Each number is 500 + 50 x the weight over its row's rms, rounded and kept within 0 to 999. Layers, rows and columns count from 0. Numbers have three digits each. The size before them is the row's rms in percent of the matrix's.

# layer 5 MLP up, 3072x768, rms 0.0956, rows 2198-2304, columns 64-127
107:508420461485504448525532511451506497507516439546488507518482483491507475419566488450460482547549525476410416542474452439446587602445519507562392557439586479468538467438569494484484416508587523
097:422503500589450429502500526454569499526513485520437521448464539481578433492487451418407393534527536571429550379492574465464473516448470420444449430498520424424517469612520516577459515566503488
103:504488499492594417490497484448509426470523592492544463473445483531535578387504475470444517489468449507510481454518468497417552514547478547527501517419476526478515582497507505478367450517597518
103:552532542513379568470467472410444310504547399572526453525441414533510662533521463531517525483491502571485600431478399468539636408606400474559464527488509451562404578463487575529538547455545436
100:536498535499562523447497549503386475453524538457460489493515519577437417578451433491455636511562508470429435422506499452470466531546409477475459541537544526564630499449516490419483552459577550
101:478537488613533421430522467392494474354500497520469625557551491505461577539507426474567432479416600483457504408556514453519468425518512519463448393488418491574497546579513471543519536487550488
091:462508401494420491426542486511524504492530455449519462465565521459513516448611470577483522484448472478575518446542467480403455463531521544542380522474539471417497409554463534617522446598517542
097:463527636501560537505505540467543582509525442454496544501573491597558572545476484526493548429423550514575492558501517503417463440476551439617539440497543543516422544505509438506486551498401475
094:508520437570408586552421447430507451534516478482481552559443461452494478444524373518483460512503507485460505559524518545490467500469567592486481499439443501539506503595534498553547501581481479
098:458551501511464463525504500551489514473496456477431588492502510400457478492459464511578549536557410548425536548562492501475572641553524512481432437544576523492622453434497474539469535454488471
104:498531530482436512478558556470527474487411546427424473500455470508465378471461606422485502557504415425519504580497513547439533466444430522460570441573409423486487586509543632554462527447486372
106:495503519523465396464471486537421463511462457484577507529472510551473470584469562507501557457498368505425537556605544521381546499366540415516488474499481449524451399510535513559571512595476501
100:643591595474453461402468516489519527472472587413510485526561508566487442476423495448433498470511499582509513527530503538457492459471518523534481411447548440592527518555481492498468554559474558
093:438465501485524447561490547560498529509480451381562518447600543434432471482489549528556444509481466546602505503513552555629527485423455495536447498533451529436483498547423478489527546596434483
102:570502551496507508501518493495526572431451558488474508463459421493489479505507453492478559520530476483512493510583428465448474452507529411500509546480578468425556570566508529513565499512557437
106:457509510522499442465487557480525456509384503456433481520547372503488514476494538500439523463520535446593535486506466527580570498459533588512459602499507477512540490595488485583433519578531513
101:480541493506545461411554515431491458483453465420589604430549532454421506517519552406540526443475509478529498587536485521486518552494602525454568512552473466564551503486624518466573553487499583
104:563599543578476476457464581515455523393560549537430437544587462543607547488473513579486595426420503476480555458434429496491537506512620459460486603513512512502490449467432581491447526537519472
099:490541419422541495465512535510447492458523497515523439434521509636420483541507446523529494482545474605492500533550475463510500547447464461560560502538534543467579512482413422512490407521465454
106:432526445508539494464588481520501495500519480543537546616467425511463487478503391475590404505476488480542543447522445528519477477559555508554508485461469494498528499495448500545468515511548529
101:405494553548514505456513428487593459518484516541518599435486569508503534547533455503507459444496491527554516562489554487504505618494412406527437495412523507503532600489471545453619463552487461
097:639521483544529553457500433544469568615486529571470418488576467505509490548553471489417482520479435496464493510445471508449452483528402580484582480469574521463476436517487444523459488524441481
101:528490397558575528467473479490458508439531542541494535450545507524548485493486474454496501475517469506427487460577459504459583557544481496534551413476526628415449488476504544492505538482460459
103:520417483533532555471443502483525527439440538507498585472568495498513626454492449497511650493418548423526500450505465417415461540466500500517454462435538614523525478461467486548531538486495502
097:580508510470513437521440518398534444470598566484600534482507466469522533499436478425478445508550499522565381471480423549578433519569506531484481479444484452673487418565516583547542584548491537
099:548561504478453559531522570374494492542471500521423528436569534473453427460481481555489505489410498546445529490596485592452428538487502505567492457571491462525502531548515427450459504522594448
113:508480463402542511661425506518388473513584431441529476480526559472505536434421428512530475449505455538476536552464492565534491532499416543385440609457559363505507507502478553452474418615460436
096:556488555495462518526594530482462484485517463398566567479513531483508492549482557513407485524510454467628496541436512533500474526509372424499518489573538435461514509445530511446560547502560449
098:490454559460533495438558530437550505546459467528490612490448434597480426492492508563532521450426626447498491495552565493454403459466550525480565539576458476549412529552467502498461502484418528
094:546447510497466551491490490501552610497391497534416515490464568492458549481519490568457492510426526497478470435414520425443541494496390453476489427483563416499487533576557500480416525470481507
100:516519501563488565524481538500455436471508546493467480459562511559513455484526487503528517609532468406412536583579435520532464514497429551474473542600398468503524571522424484467516420527565532
111:555511476614476489470416511411602502441538576493596515467544484539455444589525528463472498405521590551537505472501515445494556511570446391469539447534604483559532453556592479487452542524472542
101:536612503446533545532541512543588478529519521511490447478500477341514479378544539406468412459541505486519501531544616517504426447458458510510437518449491499544536501459529512474524508562489510
102:554518472600498538522531419567431483480508517542436493466502453521483513477504526481551525542540499546507570441389395490499492447498464483566451456528432481469438550460504541497466500626473511
099:587547503502528500557561480582520506497477519489400411501483469521415521466374528547483561525534520503550553516630512468481502446549503411510561488522459457505486569539475370494495391522547539
115:545484503476563540492486492455426522434506454513444545455446494495444598543409536432492612454548610473532445462568456466587559527466498518512609483446517452562433457536382426542527471493512415
111:479454527489464511568549517397507530559516513508583486598609534515487507513490505562538553526496498367458522562450559482458527478517539441494453543609526581527568515592514451449548394461476491
103:505468582404483471546461569576448516492520422491493548535444470445545540477529533493542520552475619452467450463487483434486556541508514505528413449466479472506542480568429512454470465565559528
096:529447566495458474474488508526463493437511567515582471471456542486540501542491535478532596538452571522497560396548464580528497434406628481460434506374524513415591498510432514497582576466602610
104:560525531406471475441551561474555524517433458515496515483530476420532432554532432515548434558531531488420440471560448488499428478385566609492498558500479537523464571484484551477478454516524433
111:540459528463500445586481559499483509509480475525483550482491409453601477473471544469572488508489521393565462424433458597457456482564460527497509544556476468440617504460471468505445484449530437
090:567463452438485453490462539481514526518432534466535558575463480565491555427422629476551506466432494454411496578526415428517508406555574572492459457460540478540455499612490477477554458494423532
105:499591513427528557495414512520527531499601481505518473450567605496514531508453505463480425519607489507550493494539497440488498439495422493423621569511575524578546595443482520465446459537567472
098:477551539535391485519501507511575442564456451512439522479518478444536493387442503442477389544467474472513526526498471600506429609520439557577473481511449511503492526560521490509481520574519533
102:490431441420506402585571511468473492479519576533410523474604474604533542454462543436546534508455585550499404420484466457457455504534538516484513493518457467491522434559494461467453548445554455
098:467539481438495611520550451427504508533381554590525567472467387517514445599576405541554517521490608566520517537459430459551489505479474509539485466553497426520504509453534465475398536522562474
099:450542519529516523498456503536523512457405530530430527543443403596477454451513504530438524585546507508536518579537549538616515421483568452443516441514542534499498572456363405546433379495473386
095:515433548504580489430493414516490531557459531497494569474459443483519446563557374549532533517543596550580539461436509452485462547570503464481476479489543465447531453522515364459499450469487579
098:514459472483419549583513464531483468554606488436506482554577543545533483489496387560499451419540533426541445560398456466567510497524478431528554557522515468477511522556521413512492411393488486
100:530487506463548539464550403540488470452543460506529422526558506463484436578590529491558573492428487525482471461476455528512566529495476539447461397441565507588528537472458498639503472487509515
097:553534545514520469532507552545515520440436515503484584498508433466507594551523527525578508532440534551546394542556470505531541488525547523385540425547432569432561456462548424565396358544450493
097:497542502523508493534609461572475470395422540534481485478585571469558476471507441558538514453462470467565425503453495523572515424376536482504525471376478418435462561500573486517585519459461425
106:553458543512424480463474495395539433483587504517452514554550522573470434527468550410506539432603457414535534458572401412415418509499556472498538483513529482565552471459499573478552560467475479
095:596500501581465459536562547404478483472609491500410534450482506407500431498490454480462542526538442470460573442487435543466574457485495558432539569412470603454534516560482453552428589600473543
106:448497465555467568519545523555472474632478445463554501526507454455524434456435582475467510474421508494520551554454555481396511515364551450487489550513521529538494481414575482476505472452390579
092:463443464453481411516487408537540528453487555545478468551419526381515467470507537570513537455406457510529511469443493404564520546563477496541568499577559523551502516456548550485454437503544495
110:519490438507552469450562427531443490472425497537441431554514527527480496562552423450463555559486506442556475489598597555414471428463509453484531484507494478407435526484626473482518504462568469
100:505579491541519492564531511449530440428524514571499471513577457611488422458491484547579529426440446553484500418443510462458328465606535578526478565476511510514518589472517478583568555457491474
093:529513457445481472520468478467376506484519507496583493432569444465512493534517503479468490475517457470455476514542538503487376537410517526504664430505479512456422483490467499468531530501494556
132:486497553495408505521492554435565452494657539608468526482436504459538503551515552514398436482563544512452531521442476461425521557489573565481448526531498493424450449519441486499466414585480495
098:572527503506448452460629500395407440536584561503520590424420484423524516472533429549530539536429533453478488562623514485498469565470379498382464442459400410542500543533486517466423391517541501
104:425499546481498478440485493534588451424475511450402475535412500547520433529496514551497535476397459370471482503559501559552471485523526545520512475511538468502485430478508604577530481448462471
091:445526525468492479491427423448448514409457513463509439488505427526582572583514526446482436520542394473477588443528495382515480514514447487579437583465497476537437456493446506520513432442516556
098:508572557545520540446490450443425457371452542507528506566500559529524517508431489447511483470515574469527527504437453531510522543500494463467505498478452562533424508448344541448489476523516466
094:485426485392522553430581602512519504520383458525543562476501463496499427496560518476514517489537590447512497538462494514562542533448530558455515534510374491571530601458486483530509526505428554
097:555485534520478463477528478480524410368450497454484605525552469495511428507482554403497586528491512548475495512473534516436545481348544459609507556500488491558560476467546434507539392559456488
097:520557487498501471510526440512460507477549473498488528433514465555486512500536552542477519464480429453479593452558470542536458400524489549446504579455565441518465479438513421505527498447405589
097:521501459552520539463570538437630526473519508467481528465475503439609523565498477487491475439492598461599472447570549407507559424524463466458582564564514539443513561455575431491451519536381503
097:489440490494484515399485490480489518455454551557487552523483540577455541475400470568506429485526491493538524585567484429443470521451481520578427475532517517458680570436484549538549504515543493
095:567424422439503409467564557433461563462486505479515486501512538450531468475416544516504443524573571530476462501534496402508548526439548512505454453513494471610430487437493525540547559493658542
098:437489514506609483494482532572461578446505528496450536490562407518414490531545444456524504580561452474450451506432481505557532370481546509446508550500580481514530516488460532610555504431523452
096:412490535552414460476540537515591464522442555496444484444489556496582561547500591513535451490517569498580470488577511526492613490537532433538542472562488488486483454594465524509432522469475535
098:458510490474523521479528574507441524496496440520526485419485435522538490515567456537488544433414497502476465579541521460426491613439453497468502509501516506441452489584586530528441477460570472
097:442515444427554537424389529484588495548571507429633516454479394453487500567531564554486503537432486478499518480476415543479504512531541586592515505535462474435440512489515539478436458497445527
108:443486489535471459493470513437466497495499596571478444492457461489549544441578494493532577554576540474459484474524448531544449448447496489465546474441519539488491542487527545431572562480475517
092:533462506423481487569501517556559472536507480408516525441544571403487501439557532545548489413463604502486536558551479516462430600527538504421488521457537498513564462528457402540504556508492498
098:499558575444573525362531519419548520566540518448447562448540516484535489539535509577479537476567503491595423581606490456493504437601420416509509461474518486522482528430555407543550525535550568
097:448554455531434457551497536548374410400466489414500453499466450511493582455512574534449594442431512424444503548556461571517493392511452498504499501480472477553540485444482477527507484452460551
120:512543474531344490512472530539446463507408460484567539454538459527510497570490406514558510431535424408493539477560495470520511419469519515506515485557461404551566500542502472590435496408481529
096:489522532496483486537528511560439508501539493505533378528550529570457516515401466537427431555517431530485466491507466480472465456484398523443525508503515421468564503453533506431411476546571488
094:596477514516453565492517473437534392464587525532535565498456557406489573516465518453514590529519424508479544551539616559464476457536416496551394408535476505519463548529514490616580448624572508
090:461546514602513504516488516612513458342461504535525458551468522629472483475510422485414563564599497518432451420504437500527492466474503472587562461451563468571468472504523583499573531427483487
105:495480483536525510481524502510443480522421448538484483560556532467516490535537530488551512506499442530491432528524592580504474535508532479456543493566492494445499481432503472516499530549517529
098:508521520432483444570465552519474445500503517537527518458513467497415539593551503524518529508509496551461508524555493512486537485462480425494488467423520588438504454520542545530437601540493498
104:491466577560524557506557495439513555540471498554555466480436496497478580455527465391628423419442538554433485525490469515478408507571617577497482525536459547540451470514478469525524520495432569
096:477475425504531497507508432522382507525453524517455519411438557435460441453377536531615478508517377476446550496487482509458494479471526492500502519511545497555481521526555513491499553443380408
091:550509391508490469536531566455485453490382510532507508563531444409507461521555513488544441458458536528479529536497539474523403530481446600470542458501549502489520525535477463528544511413465548
099:483352495457490431558503444490537583477509495550411548434458377573456412379474553576426552513448441492533520493538476461475415583514558526555575399544461515473534572414491424482489508457482490
096:573496502539524462542445538509450529623492432514553529414527429564533400556551571420486499546501484545396498548479590474459579511396491569535536492437530533522524578505552423531507496423584564
103:454466611438473506465433490538550467400377478488542453424481526462514434465510480471498600445451569466508512508530496471526515483456444615490525475563463561449516443548532516538413528447505553
105:435580495478456540503561466571553469438556407438430495385400441565528526468480522451426608516413516466474559477528546596532564424418442476501614536515425539530568565490488508523501483521591516
095:463486472457468486466598458531508495451473476407525470473510479574541545525491542456496562458530444465535481485552505493487508521494540553488467531580531641585427549482553556536521451545532478
091:480603520537469532555570499473513536489411546527425516551524416499487458583440617457448485533363508505465501490491506524523555494505466584558457478477505369493581499515515555497545516461554545
097:525545588558542519494528462478507459448543539498493513609506555458493434570545525437548479512458509581519520509422398550497497488500466556562532584503560543387524409570474464497462566497504525
090:564476458547378455511534544519488472432493512447562434377497450513456483577507542355456492402465464507478600583480495516492534489492568492546442476514571408583490495480541475564505497583436401
088:552453517466499405523531618524460428495499502481573435528452395490426440407521598637482499497539440460445545452593571561479570502601416508415482476456536601539528491494420525465499485551573531
099:507492499510623533478474484483566485442452512502461538541457415470574496485476446533480435539529563490408484565509462571433437537444501448583524492554467498439474512397609512577549438512484451
104:497563432471457457495516408446468598489522530471598515497556550453451560555453551497475515514454436505489491538506489606442509455569511507451507497474540555518443426433556486489554524359533542
100:569497506441502436552468517582469473457505499482486481590457534535462563525494453512460473501537432517570573523587628447455481445488542534535495446479418484485383447574570508466453443464553510
117:476512468503520571513547457464517414560397575468569478392561596536571551599531552554465455492470515543506404423538433500428467558567453605516530421561508494534545534495531457533438456489572550
102:504553566498556528512467479484519531467434520431504457554492537472401574518477524442469467463491456550532583476408522482440527551541485448420458561491530512476510429476543621477535527504465613
100:513441422566484512496545577490541503524430493512556562382534443537438559510458564570409523430551482576406502412456433553502539488599510519553465539489534440510510594518526439564502446529564423
091:482496574500533475453454525498470418473489495474456470472569437489453616602498507518407480509499454453430579557567492495489417480435514506473561497458468438439500525576471513500426385558443379
097:565544580601460479468595485515535445496513465549474411488550520572518629487514468412508401477493468592505433625562501417482497509421570529407538578447461465541483473525525533474501504453468481
096:525503475497478543533453542555424599481552495496531464491453519498388550526451472430541589479547515401485540536456566508518489476493528471509582485476393498498530538512426468534603433568479400
095:505518428470439543563506514521516528586552457433496554469609465451551510464467503470557474522490518411477482454441452431462484508511474474505449514553432529502524501453534518452594517517536490
102:560510431454501574473400423538500451506532487390505482483488509517448511502502467492466466473501558480498527467476503462549533487570529473469536551491566518549567455414451468517547402434523534
# layer 5 MLP down (transposed), 3072x768, rms 0.102, rows 2198-2304, columns 64-127
108:486506522457399608423482529483524603509449488581571547474475445501481427452469556536477536535546442398537558555580552516489473472470524482499472489551559477513407537490571535440492490482516537
098:515525435515497508573545475486566525533436490474451555529548498474428536555563487496492490393476467527552524592475493386489530448509577537478494439566436500503511521512461503443529550412431519
110:430537502538421513477567539479557534466564472503454609583454475523417512532469481483524590496469438504545486448478476496420556470511525443469559531495476522492498421447473600457484522455510522
096:481415500475558409459483383494486430587528555528549487574440547578603503516488444528425463519612441429408491503469523482510550621437553532510474470476495468443470479557464493533433475564495497
099:552513558473536502542420531599482460524556538500388547472511478508479515458450483574513455532545431525549487565564577569421515446496559463603502478427465478590552505534470563448458513459517472
107:473476486543518561505431488458503548446530493545472489476534581482521430581468538562592574423517498543568561462453434504489560539542457450456549503464486501438459423485447414501492552443441542
093:544496568445574501548498495465472477476494562456429494371511503448525486468488505518526565499455555481547568500513470490521447505559498503504513521511518531520556484428562489435503454498501510
095:550391362532506527535498456459458521583599473571565474555519568507532564481475501461490491425450476492443485490536491427512464507485462510440410493454411428531440483512500506490565481464516482
090:565477509493525469443519522483552438493509436560427476562534500473489488507478513570375505429401536468526599554501563494423512494513514537500497450471544484586456487485455457492549519493473495
094:462500532540541415573503548454486514449518570458429573528463595529508481608558436435614582525539487530459499463507562440455536609498477609562471357558560466551623489532486603499386542456464493
109:467491535452549578498463481485488487550487507530468383547447504433515529520428420424503543430540506490527375454498579430469530482489412408532520534416501457505522529506454538475445496412535431
113:511467607488489450469471509534499414520495514455447491500458645579513478508456524508516484564527496537504465556444459575480531548506611490580530465551538527487609365496598505573432519450507415
097:476594352544554434474559595567442574432447552555493540514483482556413466503440414562567448507502543496512588562383540435451506522548460509558432562478406537493585532545411561475540451494454520
092:482534524412451481434484380499439421411494442475512509580553509466490464562495526528582519563576490564456443550419492538510534539532495440569496515468463548509544499515428467574429491408539504
101:580524490476493413535512502458527530488565438456550484524456481567504515489445488451505447500565531567588471561463474576532491429424510509530467518546442484494379388442511480479521481521359597
093:526599413476557501461460417458550504477477537504471528457535495481424551516492486508577519459478517467558503503494506465479517476473531474460429515531460496470467552522525449477554539485490580
100:554466527449519521569447519526450430556467580527471496555616522561511508461465565507559462421491428485560524580449428456490552590442493556443556556483535558540440573500515416516425518498445427
109:525513525418588516519570581543552498491503493502481562561473452510517428568624510399496534537413546476523494503429522482594437432593504510473581492527549404549419527487474489511441467529461588
107:480575488495498401498522525460495558490539594523448483533485579525428453518487485550495486531503441467430486487502590553427513546542506609441550436521466484416597588520387476518531520555499536
110:492491472526489449500487478501560521473422520496474495481483510480431502614589530596515387473502484461510507543456547530490432503537439549460488470497561494544472460512449466580458634452524483
098:484513453491540527540629471483514411502507474518536511477464479490479518543528472524532470515536544521534455552438450525439494491513517385469433431555565551408553494502498463622538575554453530
102:478469548563519484508481580496583473536502576547565518474506476398490649522454492457575477499552424549479523574495556525555468510405489499494503521561414529486564544419527592467462569482384560
097:455546456456501541498569567520434506529486518470466537558518521562513502449477589544474488562499568473564570503455525504495474523483486562430516517496435475426429504467527568486603436453524468
098:551544556421463469464419499545550471402445448415506463547493541474497513472427506572444560558540615457404459541549460595553526526500425574546451492503534499504472493525518503492482528496429548
101:593457519393542472467579481459641454569429467513477513554442527461527515513587549533506538572508463581477513474571532465442611475531438569501557478523578507469510444550476546476587480500462468
100:480452464433512505484489533536480511527499504516490450501516474519494450344533480425460546573521504616591456406478420430557536400588528451540564509558508440437463518453491447538414527459507472
101:454554536590476507553483541544453529549545585538503542429471514493491351425518526431495461505482563592558482432455484380481438563530400565477519505445476556521508553450480450583496545519557455
095:570468507492532518485467421526493590439510439513505501508473460402485543527581493551408547405500493452509462523487536515475569513453522545486442512498381554394521548515538532466399502521488544
098:512382540515367538516527520455495491470563376449466515449538547526550402452477511577480490521492570490425516523526467499572414499473535465452487397468467499506492507515472481379494525499590547
095:518497488495426528404618495537527553487479447489540503547486576580464522480422450520462412417479575523503472646406490541489497453451587414462494542480459433396514476416486513566506494529449578
101:513502573417667498565484504432538526428562505483538505446572509529613445435477529542515531465536496457513487529449499541481445532481506450580485491586533609495454460456557431446465573476519492
105:538518457569517553515501447541430541502476519477459421539556510568433506570463460457501545462573497413491427475483462533548497401435563461561462456487387480474496482489486426490578421617460458
099:445504475406474593525503518533568525527520473560555517597485497552441481511515450493478574472493451492521461482525551431521475525563472463599484554549452486578463472533510447486546404517545516
096:500507460537512510518455506519446561410457494550496540537524560414512407464531544575525519520500534516543483527468457512502548460637533485506485432530499563506511570466587503462484512550590549
098:396514547530443432483553474520565493433507448513449453553451453522516547488533520533478471511514575429486571534475485424572523467476565471487544416487472513567475472532473438488464508445443476
117:532403552507477557478530537610498531493501484590498426508479591423473599611469568585440526437498543544562520519381484524583554572496535408585541495515512509432491550454522539440544462515520456
092:464524593524475547565490489605443433517486438641580569479505618580582504542536392534458474459524554509504441597503490520540515465639483477503488476490509548451539525474380546547483483527564520
096:439458476554512485528545496452557542393471439538551484422527487564540528526557461453536475535515558419480496481534457432483445471487485533616501532557380557524541531474484507523478449577483425
099:542448527461539478554555517448532503479533529499464451457425455536589512440443560471456450465484476437448480433438527531542532507570468470482471512574450465553537581412487457453472507463558473
105:500538440572443522558419501497503563519546518501502577542536462465529534493521455539591527532572520471486454494500487505524454486505521518544475469540529507515538517518516474593433536532519464
111:571449539457477484532604492448518515562463614539423474476589419538547559492441549533499534544549439603468424545498528482480471530538492558518537520476506523496536452521510487405518455491513457
097:482523469496429535440461539478521565493474489493554454447520492446551496522547528424515458588448564444407427450491593479426484496515525479357491405436580513517509467495530573428512561538536477
096:483504467480479515434419531375500530462489453567490486507552473445423528534530467491491477502546451488543473607520479521479459551535454511392621513485497520516458569520447553492526539432498426
097:607507517433518505488531482472512491481489493541485543461453533450530561530480531421455488436546465386510522533525550414477440483497484459529488510554550519509547534476543551513542459633577526
097:495494552473576523548596465471513421483467557531450449489477491550530370513552603527510528563530530494543527552615551466547438471512480460515417399509489555531534483437543452511526509564493525
101:516452436494420463529535459485507610464504489381486559476512485481501498502525515538465453484496549512472626515542484483544487554392535556486456525582508569483465509520485568402368488545480577
101:424459531544485508473561478591492579452546544547454520479491483384452424430492516531512546489520463446562548480461499521534535440480583484494459531420487441433483560501464481450483455492486459
095:472511591516479497456519505506448566501561450538436573465514485545443524494486463474508506474470537561528421511514519567539538590582434477442551461502453450572580516512519572480459477522514487
090:540500459411452488582430468549505463459511525484609582483499472490530508444518529476409487532557490481448525452464546415482496621531545484511428447520486458470554525550456580537470472449460545
105:500460483502462515505502606602438536473488504523445457415524456541568504539599419556613472586523532574495561552399509519436448505538502459493509552485448414523529484465517536551519527553590513
100:536568435563479622524509538525546467499457467437434469403495534562393590493504582514429529523423542507515447501486433471470502544473492553503515532570530443547567538406457439525544516508473488
099:534506499475496529503522518446494485544565473488570513559599460464510538476540531486476467559512463566481498563504553549512541466440534455530476521608521422442500530600498432500516563501357636
109:582431443503453509625454445421501502569618497533560431518497455542443602443533610468496499513530369512412510589471509440527460545443605505543516529546553548461518531502509502523507492495470489
103:518493485510516445527391554485518472448499518533439507484488434503452491436457551408479463387489498408519512565556496565504585469500594503533537563464531401533482443546469598476510539503532478
101:542503600487485433513426470497510484498509483447498516455457469454473458484541540471509581560501518520388449560451559522511438524538525422550557466523575488495496434456480425504490504438522458
090:402539407490465519462458463500478443492473508414551407535529465507539533605457557481554522410463499497451530442504474516518418488415395447478460554490545520475476511497510581534519583525428494
112:499563540512414593477515461485470579474479478504509469446468527491541448463507484473462473507479419549470420478582449513515476503518531475448494454489605443468520516414550603451549536557557484
098:434519414539480466521482473531380423466462536545509411506449527536517440432535537536468497468454438502528531464501483527489528526488540465489490524496484457553490522500531492462596525523475530
087:477593574478536502495535481457570452426542555556529461406460551541519476481579490521498469562454452453454560510446473532520447459396525428430452557528558490547533433420507443479550445495526479
124:437456520572437516501490499399470579563633510616524484437507596483474443539426528527465452546562587545478471462414460435491531484547549511498385590501390522480489450496447368537464457465580440
098:508448488548412536433433412549496607508547507505446551518558513507528505481563530455513476427592537441537501595565466492583569475563497492587482531443383549559563565543573513465482530526509514
095:501514509419502524552524462439600451510514435511413569496585481538442478515387481441476484481530582473486506561538519451527530508496473417552539522508501505479460417540449468453494583479505482
097:565497537505538464498666457506417384372527436564496537539488452606596531483474542471542496484467466528589567506525525598561504569502397452468557504627482500638517424541513496505487454490473523
095:527544467433533554446497551503408525444619564488589472406453515498443525494524449527442497507517411620461420470519513491398410465496420613520489522565568441521539587493401540439491501478495484
099:504497449449444517543563538482420479469571434487480523538527514549438418424586482443516419492483442491505451461563468437499492537494459499554493507462508519468518528491541490529462432518487512
097:564539438557475431478552453502542522533530502682544630542428450437502572491558590499459503496452530503560463556507481400479443527454462545474557564565550434523511572558381471442492533542504512
095:570500446560491514468597639557579596549480573573497569424569515530504554528466492504616579533557555568528491568503431456490529463465481521493443549541402621502386566583517563450621531560542491
103:547535465511491433525405630485519556512567597480403529443492548470472530480542555457487529541608546529515513528488514447537442458435491490509492454552474523534472502443552507525512507507467512
099:484405512597599531498490564425464465522481496522497500537445524515558560402456457518545432541438536495457497464463462479462442465556493445531517444500520484543537524524528506372462448479393566
099:500496458473443511461476471502507512567549457529412440515524439532550476413524537482514433488502444489471555431530478548480486511510452562463446495512491524488558462490535470555556517539536396
102:629496492580594491446425525551472618504494420514552451474443468503521542447569557513568484557505546547439514464417495579468600499520551427460483569487437506450390514501498551572504409580462413
095:477532461539588465503454487438508565532522481469555518444512569536481494502470537515540527431517570547462445493546477468509430440472494480423437435512573462512446465467419454563437526537523513
098:536439494472566526480414449571498536485531529445529583452485560430394488526514518484575459574523521446495524464455463472497453468521447454480447526494421411466453512446488573588549457628495432
097:462562440519493525511499424536506539461519559538598519323509515421497482552551616489503453479535547479435508468554489494490543467494482450481492517454431556525570510459536471421568540486561501
094:531472583495395461417507557498630530585515451497538522523538445505545514472494571491535480486497558490531567494510547483567461488510457592433529451369449528527546513562521430539574477494449469
089:494467490571480486424524423573491513563515547540525483528518523524499531525595535483449544494396519508474585541503482464477469376476538477439543543512426491429481437520529533472566461439429504
103:483551456521483506479492467471471407649577453480424529480475423545515463552517578414495578495497553488556516430553458481448534440563413448570505519409415450479540426517524441482522401515534568
094:542528398496473561482561498524523517511518614551472452461512515469492577457572564547516489530570574397494521477446483460591585479587563479502467459451494463447528435525515528504481424373482475
126:457540562486426458522527483555527491432502490478548456436530491462514525449438463415446479636567576420457576456557472471447470513505493584581562569457525580520448549506479523621493451472469511
098:500522530493495565548518484487534489367472486494397614459470540500541533589471576487402373451446514481427452542556528474542502473511503486476551536591452513507534496394514528645473466501547533
097:475492492472473505548475426519435445497479514440603617529532559530470475540443457487507487519465478498472566432513458516542534533535486527475565533479511536485493545513472461540449398472526501
095:541421439496533563461438480442446490347393501448601494420469468493453421457491547451402476517538547512479431498442441531483505513469468566532502508588580420509513495579564530549494448486621435
102:507563550433518489528544469417463466551523523539451516391435543454474546504484513498437410603477466490547550453448504469579448445516546572508500444606448499463588450493525467534451524476376507
105:466478510508465456507471513449526547519519470514531398511504564391528547465505514576515478553586443509478547492554490464459504554500583481504570561564565605440427520545628509425429504436486557
107:499530498470561596523521453473584521364482448558491487499526527452508483572544390444520493506455493538452526518540584508489445457554458475501398563491462460517555539454419528596489516566455471
100:534501453515555435545479466497581439547469484477465482440517488397386506516513453551477412570437472483447495431582455420537493449557480411486549458513572465501548515476532498476544394440501505
092:438395572466488469468491532441536640489558472470599485521501470611433565582476504489491554592500475516567576514458489494532582440483551420503467543471582425469549573534546516483568474548467440
106:501563412492508572516534528494481517558455521485517501468588485590488523504618575473566493520545540507455419535517445530485516498499432515450481518453522518542531540556489580533434567548427404
097:476538493551580530457495484487626493449594468484464554511508598494383450489538573572532498487494495490513407499480565452599505548453549593473519432518461537410493489548545530449547511463487513
104:451493421507554506541493573482520486461531500430558490553514460449451479502479504498446493472603560475481474518467623483564618568477500482458455519473570412512495461439433437501514476536529551
112:512461493478468467481483526473635490493492504452496533487533491430420515443589491482537590546577554437413515412518573447463494476536491446464543504617477512488492479502521633493519565488484590
094:479493570492557430440534562409520532544501522499478563505652543526600496599451450471510442433488536466401557503436552530457425543478517469394513553484465442555379501457527452532573499553382465
095:463561574429523455509505443422537550517533530453555506556481358450517457441548524411412497517543509442403529467514461433429507503509542428507512465494537446496479576494536556433551464549524476
104:595540523539521397357464557547451530545548517494491511534451500494515559513559432569585547479540514477485479507387493541479484426541470511462524515478463506583514479505440494627459579524583483
089:589455527478515484597570481493496433519534559561512529511412527501476591431498530496614496530415502460473459439457515466535514537492469526497522502507508576459466522587460534490490516520586506
091:463438501479517499449523464537529499508486569506477605590443515500613555441517512476532503511484468497563471476536495466507521450511491499479413386560531414504575428424526538611411652491483447
103:512429436493521523479472501370492560549523474528470494511444475465520469381564474431510493535491430484550540632566489532500461557521504428552479519538510472580551425548440486599493495460478505
099:503525441523551436399462534407412575540510541464520413596459491547442557538499456506530576479471564454555507463453479474561502583512622550482625404423459565653408442474487409540504477466488542
092:477474462596508463487526434414435469547523462443542561449481476409346451540457545517491501450595549492455448531549501540499574527549504519556479525436464489396520523584401497455490538436481535
120:479599459553524465508424522506426509576514493511542426474501539519462591470548486482523435506526482580486459445536569523483440537579557487482560506461524496494502476528555482480528530602535533
098:490508454515446475577497466457496512522504423516515489408457461518432591519495432491511495433528567463507526488481639551499531478434468398608479537503483507555523520535470557533580567564521527
092:522502492520604437417571518564502472551436507509513423507567534422433453589405493464458598547546480476594532524503507556544571438474604524474507530560568488504437470517494478483525564462430586
092:507493469517478557502544474405491532533489398504521528534416506525522428521382479398501508498530477573498562550517487494530398533578486481522515438498434463498494421504521393474530593536451461
098:490524501456476584501479585450525476497464569511530475476582542485482512506483538494447434450501543445543489524585475533510426579523547467471491534518536488576437468464558528562546478494479551
084:487572571449472411471463495548568538514513466512528558456424408560547534486477564555506481472436577562462497519480523496556456555457474434546522481448543502490493458490570581545417506550484453
100:429502559541520549392580509502491488470418453474476502464440501450559467550493568370488499479529427545518393485458481479553495522547520480453463499492482496481584544501556417500478558495426440
098:509451503631476425500514491496454532483518510488438553588463482542529498479527528520524556468458535584503531487529462533492427463505519515465543500398495512506499431472473494449455519614528529